Part of a small language model's weights.
Size: width 128, 1.59M parameters.
Architecture: LayerNorm before each block, tied embeddings.
Training: a variant of SOAP for these matrices, 126M tokens, 1915 steps.
Each number is 500 + 50 x the weight over its row's rms, rounded and kept within 0 to 999. Layers, rows and columns count from 0. Numbers have three digits each. The size before them is the row's rms in percent of the matrix's.

# up: layer 5 MLP up, 384x128, rms 0.199, rows 355-383, columns 0-127
# down: layer 5 MLP down (transposed), 384x128, rms 0.188, rows 355-383, columns 0-127
up355 082:544502482527428400546469562549480485565442424551475423484538465466457535471477451458478404577467475606586563438550474562548530466555442511448512458506526520518469552465460558449490540422356426487543535466472480468547540446518505576450515472480549500503596536530455423524576492463511477515600500501422543497472437442542516545403473463431425495442473564555586453529484543498527454561578
down355 084:546470459523481486466474445568537503456485546613438504455582519560473603547484568537521505442542509575529544534574545517424542519457593443482464492511482457467504496477587543525481515530467476575424528498466456414508499570517536470453555490472593557516437491544535489540611383565499483486548469464472482505571601637524507483509510496550534375483460456471547472502596501490440509482632
up356 099:593475455469518539499558440496549563525500526555445452511599475393495522487499512489494565562594400577447488487516456548460565382533513527591538474468455567493554441495534466510529509492495546491450529494536523441461560464468486495527456474481527501432490536508542555646457453456479513596542491536523489354619483472431521485477428515465444500437503482508423380554565536510432528433489
down356 083:499425504498518428548446496520446498547485504496425548576450498565550495442522503563561574448517489439547515514531366440475556473475567411485503521503512487436540511394496511581630485458449522440551469575441482465454554529498437540459471571561500380419549475495531433575413467520569465456616573474492427496502484437401528559442535571508546468542484514539501490502475555551487471469469
up357 103:528507515436552499476460534486532499486563519444417527485470449496597568484541549567505534541506565430474629548498495519390433462483511498412518507513588458450520586558469517476514539496526488501471580553589558519475449535446485461494430437435492528509436514571441369488407498461516392428411464424443473509558489470551568460543476558461539483588494490472461466385526458480478526478584
down357 111:519419475566396553472436549462622453417508504510528515411424547462452516548484435505451429508553581506537547464591484474408556561572528494419490547473431538523528524477433542452599503608479526510462528480582545496552490590511513507571536452436499467550540548497487550614422527497496561512516577555521551551481570550539494444505478513515491522408501484477455576471529573461493420529526
up358 099:418453536511464536479550566528560531504458544541463557422558567532553493407602507487552478565469561436452449409524545513526452348580483423433491541505441479450461606482532554544493531521498504494425460485464547570537385459570479429487488508564539511515535510499418429577502540557525481466504515444493518433539345500522493519480517560512498518475469517471487481434420490530514452487392
down358 103:439561517500468474573517481617555510480446545540372456474542528478476514531521395514541487424467488494547472520475421510399378507464523525471527470481537481425544514475462543503516633423491535550515534531547433389498474472442480564489490495456490474565506503469558555435455542496454491557560551482541492511509530414581468572552480588500463504657568545502474509452470513458620481510547
up359 086:471553595402426571502445424404543553489525444497508575489454531543441496604528478479479637522491509510507445469567561461492468468455505491468603528520474512411459485558516514430520427497547415525418495581499472560455479474533592537462459558530464552522537531547502534486592514499478490476444582508515590400485428555537499486508515518425488515441532485543522471483584550539363531568499
down359 088:533522408505581532394539499572479492427477537536448487412481435527481507455418467535576395514516530506524522446520523465507414514474517540491449540501550445501450469453509501527525528560505565416518483416523419431579574436540550500468522613550443523515558529367518520436520487537504492417567536530492465602437569479475461492562507563444553517472570514544553519466411548387498430536504
up360 104:555452577549566512517504526459526402498450522476461425563513436593574545412508515574590528534459499496551457441456541440551466519473504462535518542448571564561533487460394533510506611487514472490463499538456489580505432434474553489439491486432519467466562456507499461495532452429497498529529543582438611560522444540523480566362521515489350526488401549510494521533443483541479568509506
down360 100:441462419497566527493586494551424588517489486544545399529460448493496468498489517363506475518535589393523524415410364528519501534460521513491506580434540465432434533534551499462503483545496505536505590509494519481554507514393554521606475565523501496453517546593480469441612503521484492564482467368540399448528503545462456463526480464496442512588476502543473481547510472524541490448468
up361 117:483452536478536627480464502417553487538517599462520484467496447536510567522571598394540410483518451516412522549544427486389511442551541516497554554348507541478453505550595448453489506457429551497524476544504476457506440454465540493483430559460534500522407440529461415504553476557541502484524571519592517543484486519551509588449489540486441510555572497529538505446534535440559582446521
down361 112:507488491506533520480528502474395490478431580475484518406527564502473475563449415506506528505531579424524535460437518448427568591418463459549477520396470555524584481480487522403537414543428493513522573496507497504466461472528470523616522533519430537567513547429501472524448426468535526572428512461395537544471569572418550466464576535442519509394460463559491417411503460557554469493488
up362 091:507618567465443488522432518456562556488493420503442445466524542486515422542492510463479577548440449510452610483507543465633526473525483535468396558468422477507517435482501454495502416543510506457487461515571542437497545513476514425506506413500591486449420571485397552481448521479478452570441473512414513401541507461479496454514541627504470529512498606426473562470584530577465495476505
down362 087:483462542513422462462500520551485600533459513573617594413513426577495530469477512530462485552532506458445490510442489485481576587514599366512564461368494482527509577540508372428522492484508518536509534516472545418534611597454447565470520376499462469402477517442491502504570510484453499463489584492516506520495521494546506487539551500491500506508494485533472555437549564603537466477490
up363 092:473525350453541444551498525470465528536493522502472397496556541490502411439497558485510454636483502527516555599556494457510488542477492556503447510574463413544411573458480461523506466563574501427520402384534536577523551479537466497453526556482458528478505585534424473433527561475472506457486421452444497502502508508378532440544453488530503484470369513436497484480417524434474541553502
down363 097:521517489503403427521456518533514492495519568538533498552470441498576520404389552441490473442490524586554558526440524495426493579449564481488511638506493415440497586485423496452402499520374551570512548452508569492539537496463369457449445513492487509564506530507484433490493508449506565421499560511429480553474524588472422552537475479557559407504420555488469466498514522552562498523518
up364 102:475457528515523491481462497560427465516514522517426503480421533518498494443498452548555529540561457467366559451491500528459519460496469612576477499439496439547477606505523551474575492539511481547444442476473586494445492519547539489505494487482508454492579488490387549514558529531503523404500603433419435527519559525436414531489525472493433527427646441513404471452410545545570451537399
down364 096:456509475413540422479534485466592466486509479562574576475553563558551473494462487470419559494479421482470499464496523558581560615471551441590527561462519424446520451493507446572513526565516427517441546524485567389459583527582499487541473475545486511527547466513448429489563575497447472465488609507450482552535440507500519514429440501512502547355507517581564554487446518412437452474521
up365 103:542502408511507594467526529404531544493552504479481501523536465503502574476503554508475536505532524492634519434512513570535473511535500582471504471452425507396394490454502482446505573436468510486506494485439522446533534522532519482430558614433465483435459467424661439449517520508559374567510506522482537522468512451548583420476468516466483562491483427532465447537594604553508536517419
down365 105:551493603511452574404539569528438515470483515443476510447467560431477552552377457508529498490582426442484509509552478539466469496480516516493459557617501525600518355455427522481497467527461515433461418472485495594490516527512549525428462524507511445506572484510533519526471431606473478564536458588425483505545516477636468484480509603503483514437499447490455436544464485517387448485475
up366 103:459536494582517489563485406549436534565507465509573468460505470506548476560419448510492433507482407443535486602570473569520460513553502465436455553506424449575428533442506534521479507568534506510413514530528503406441524512468556471544563501459477496480555564481550586458479495536486552462616471550461500502505543646589460498474366500458467369581517451476479516518545444509557491456482
down366 097:509492557566486484471532551462478476507528524467552509460432474464554540488554466432500553528408530524479445508536489438502492475565502509538557419593498554544449523656499506535425433481517480434577535502514528445567582513508453451600394423414508504591561505496478415607429562468502511555557514554495448463444434496530416456467515545483467502474463526451368490472512588582522475447533
up367 107:478570521541538485493542364471510473567645550490527449483493511501475502491568505439497448467473530566512563545564411520503455501486551559489561542548559493494488489464542508465490495525529510445503470508474510470437416409426484380489477482476402489496507453488498440425434633466473427488520472462463519507570462565477513505547514510475427478339545455478478539651573446472576527492476
down367 110:508487443440508510548493528543484559495479483474528528602522458509560542500628504498442428466494574397423430609510503466528454462605452446537513412436607542434546573431598516571488489523514475476601474549438486450531560430453520509457537550456532416483525510501477476505556577500567570533501365444555517498560518525571436554569562461505534476516565458497518505482499504516522554473549
up368 094:532470519468528516515528514459571474492489417498521535402491485481549481494563515470510600483462577625439477415513523487489479545474450576525536468616500487450467466543543475446590549475493527482518365488446396456551496476533435524571487492556401447536472563492457483534520565493596455557493547464534540486437440494518555463410548512478459582489477545494554544583466531404497584367503
down368 102:442462549523502519455446492580435418431523515502512565437474496522607561510521414529438467483505545553428454460489451462466512390453544433415453531550506425559511553463656468532462551590616530477479521627530541415499519499516562503500506406476482533533501425490500548543499453426480467468451475574579455519494529493456588532492478430477519457484529509498570491469436524436443449546543
up369 109:483549451437544504542519470507485516430529529523582562540550499470476474523366507637564508536507541505459481504444502512474510496405543561582405550448476450444490497598534509514561410495462361437559480537446532546540416423556561543492498489490475574451419575512432484563468503517521547559531469488452505530560515538508455490366474568452482505405528568535438535527551526532489456444507
down369 118:557456550570427530491458549411441479531550527466482481526512444468429478485446556532562539371512521518499502505440592542591408498522516501469489533533543535572559507538567527463551445411484466470551448494474535471552433531554512608440586554458438520372531473524475480483473544504500479608550513479440479522531586476472544451478459489556482508479416581491437486533491493589369519425566
up370 108:518563524470553501522503468492507555492440442474477404446494502537535325499447543526414506580424537534494535518484501490481546466593515547532461465521509444508511587514578524449538498468410489424527503490581562474474543439477552463551506496538538497569309444526470514569562473568523465464468535441437408556423533520494496464463594518473476505531525498470467432486606492552510484392510
down370 109:457528438441494506572471519532461481539567466460531556451588532466408455564545509480419562569425581532438440588503483513523479486534549499527454561488512573493522490466481492450589532543497501499423556531512503546509510670588485504510560448500488381486412415526522559538528505509520493412528479562418575500452509622474555537419495523593512494520464596450461568484547494495469525462523
up371 099:533451532476480531484522546529546572422539542446498474512425436474508513422461516534559502536638471518507478503525576453541411463443495500513423430558478534451472385566642418382426506487461522571513508477568484483536493587480512449552495610478562507526604499578497546548435521520493438517513567459509478508480493458437515533401446556538552520490453519495574538524476558421510477502416
down371 094:527548503500556471516547516486514482461428461467524608479514457518508432519535557448540384571413559487494488500493479468509504444534554454532532456473473401542386522523428533476514495514527655555558461528512582543424525443440512545581564483477561476348432573455454412547511500536526595528467529591540459557497592475522410532468532516468487495557527498484472475508536454479551441494571
up372 103:509593537435612517546432531529547482540535513504512439508538526421559464518491430554436488533442432543493448557506488443527495449481617424481489541484534464494484534461438542481502541509494435467502431507529636513525502618424559516411576473500501469581441538557502494482548446466508505513461480396445508416570538527514426561524513520598546492503489519422540501378528452432515455410578
down372 101:541446575490474492500468479512431423387533491431563504455474488545499521486599500539557539536526513451558537482563503463545588458430449511496476551506537516553476423405493388490556570372495559459397435603524519583505528544465484529470489334515555592489528529507473512437482541481474517457454408561529466506448486436441470574491514515518527397509470430468501477477508503529512467419491
up373 104:488478366442525511472483528497549527483531513523431526499500461531528507450491474490426534479542598524461527417538612468442390419496425556527444572475436490484567510457529526499494405488520463525443592510502576431461547586476513455585475481439475527533524486517606478552474501536500536512471483545575432470558515582366531425493492471470573530563555510459551521552475512514589623426512
down373 107:524559521484508500426386513568440402541462355470487461444544506511493482379547489423532530464479488522451584466520470512510355550544545517418598600585529459479505552467482434482487409585533520514565616497462556553495487514501466565537502498582549475456545518538572576538497513491489540486474466492498451547589491526586477504502601504438516474501468536535460519514430507464472544518536
up374 087:455478541477554530532598503508459465335443500424540389462568467538559492514510505509533520460464476439506440531513533550462429487418487449562469423567455508476474465522486468518465516459473420569474540481498497516517503493461546533561424605517519605420500578521461409501494499573509542578481546457478456531500601519463420533483552523596438507463500498463555445453355515455436515564449
down374 083:491513454521479590534468380439488441539533585630496510491524456450390453511461470520467478532535474502418533484416487510445615519500471440513531481622449468401478420501394493526470483498442435466492533540463595552503512518502542467477484464522531555471536466457564487533606505407502516433569466530528483438430402525522569496565541478485531473532479447502475457580516498524467469488636
up375 102:525504514458498480474419421463529449528491571511558513408474445492465521470495494430524583443518506542504422451489389545479505485542534501612505490437487479551447543483461543508478562568506395492494419540535454480411619540519582545516498576534552554599546515485543465500495424548516516515457619540507493440470568519494533407543493529473488484520511662482479468508461575479382530451576
down375 107:497505413466467494540509500526519562578463539433548522529502487541499518490507546472573537450467559527478480384471525498454474460498555475454500495486561543541540458438519414511500446538535543457601488493533629396537572472521448607459578521510549471583503449537496544543511454490471468558548510526547534528425459550426637380526533429511474548508470565423424519387561547575484499543430
up376 094:415422495445528522447461517467531540444509550564503518440545571506416487507483533520461471499537480516447522460592566536495459464485512533536620470531509423477445468592413539554495456554550524491482592512494419470524505534497547529479606473476478453527584474449547560428550507518540435438597499513498495496522538456520484570525283543483407510432562471532580492537441448513509476457439
down376 090:506519539436493597572457440482474521473377494488522456411474537475524453469466455396552568497524436514499451489512399519547507472616519485494415607455597459541545497413446391484504527530449441484495484457407448502478546490548498478530496401502475541518528442562476409491442508476504541456467496539533479531406475537506473524459553454544525605489498460515428508526565664477514504452508
up377 086:461486553481565465570549446498512521492421472506517472462464531518482515514458500563579488581539446490440509469463500512550462467517513404489575460549527491500603520415502444540393459437584526582452460450480470439550413583478457502507537472432549534529501534479417516390570441485417502581531500462439483504524496474517546569317459514429525495504460596494469471532511478581469404440462
down377 082:519491479529494581449483616564477484555448486482527414518464523577461466454517417477459483430528508427540445433502536500461548544479527436443511543528510638498505483586465533496510534501497566459553470573550427437502475527483557573488559460512512518473495468468515499561431376516496552601511469567508399493460476442468489434656498560522481478525497514538585559531543453371515578502563
up378 086:505476473504439524494477498476501562415475536561575596438489366407481539448511471510543526484537441477536518494489488492466531564487550456569534498595500443545550464513500538480489561508487531542591469510483498515555528481425534430501482557435446513517469523513479482560563431487516498555380520457416443578541483414513408484556574575394593647543542562441494424516580473481531536475546
down378 091:535480482527498588518488462505549459495554546479413511490517620540420510516437540472519393461504498570537480510511442581426535520520486468486582459594488491461421561529408503503503540552522470514407545496444515477545653611478517540565510446555523547554553491538456569533483545539543488404599517467569555608498461481441484445439468478614497428493478486536457493551550484415511494508475
up379 090:495501429480461422593476588498531600510535450424468482496522516474573488434471471515554536475431422563553378485484505500575388479514369446529513428629433441502459500577500479434548508504544571476501536596402493424557522548513515467503458498497461497476538573495523468501459446545547481514520538429391504509490515484553419542508502590504554492472462541420540432433511485469518541544548
down379 094:515510386489529508504547487503443467603532504557553478558545478574473591568394482496415441476588528534506638476488519438492471480428504529533504489488477493497501516473527425496393440509557493472520489514486502496429482470494471462472480601504454578471385464544513563519509520515569469463560433510644468458418548554478539513493413520437436487523492449532543460528464420483403601578487
up380 098:421442480529599478476510453514492465511479471489469487403482480409511575474561402588448526480519467391482544524551515483392561521501500468491437530538459467543467471501512403570508463539524520546512562581571508492560482434563514489528550395496586537562473506405577502488430464481544514433532459509492608483511504479455547563541474515386622527381525501523541434468532452463427494510531
down380 093:443576432525475455495509507446563504584587551438555576538499525460562471554488503474406510541537463450541472543448516446504393486495468480419527377449440483489468532517468502446605518509493464388559534487486411487477505501440502481422487511526472606543586518502554512500423520443529551545475536573523425535468519562446519533605431577491522495562513566632456532459511473449496593473485
up381 089:518538476482494404477434512476500453544548422460499546516498531470440473554514502473398434508485500513554524459537498475544487420403463543487544538477526499534452520487494635585526447585511453525481499477512587454483423505560388583398519566523649498570532559503510438515600487462501546451572478466502469515544494554561596537409460478425503554493454527531526448525515446422458397499465
down381 086:457395539583529551466477452497458439539477554549420492505462546482488520513401524431532521545534602499500423535493513471466560542528540537427624444357500562487498513451465506485489546423473484486531516435507595507454458484437595446479571531529579546532445551511602450444502474453492517510503423551445447484581448430419494489491491533599556596482514500484479549418428519505515571501492
up382 099:437544363519536507555523509520578421514468535502475450516404425426500583469417463515515544516459471558453451572472441513455433499553595510528442460570447471489549534471518555431467476482498514422507531584554481518497440423520532549437477548515482604509542529523468665478498586498517483487535409537508531530589528489520405530454543481389502535538485497527444475514541431475517546582548
down382 097:393517550430412460493508588473577520519441545509471506495521486550453537508526540514554489497396407504597489432409585484524447549386497503454546488533549518634464518385548511500451491494496515455450499603539452432482419518486526522615465494397605499488549522511438471493398428467490476494497507544455452591499523584490551501470449537490537455458454468486473498434450510535534475471498
up383 100:530553512449577460547531572491458510542527461422479497573545580545399541440547523470433496584457526516498588524604499560525472483461576546577484442464465475483529421505632466489480445523489498558447504452482454446506527490515493509456479465486498530422448531566587518641513439488446448471479538508428530411461590483373533463509499388422521578504578516489463519563456532484518498543512
down383 099:587493431529523528557499442490443565433474482517442469542565497373451522486507468489493517436515470402533433532485435554522492538459499499527451457460416483492388467602585468570566564522430497556544568529538403476520532603505494527542495488517464485527466439508533382466478472533470531445440540498487422558599453460443600523435497526496482503440403521473476602515541419524584495492484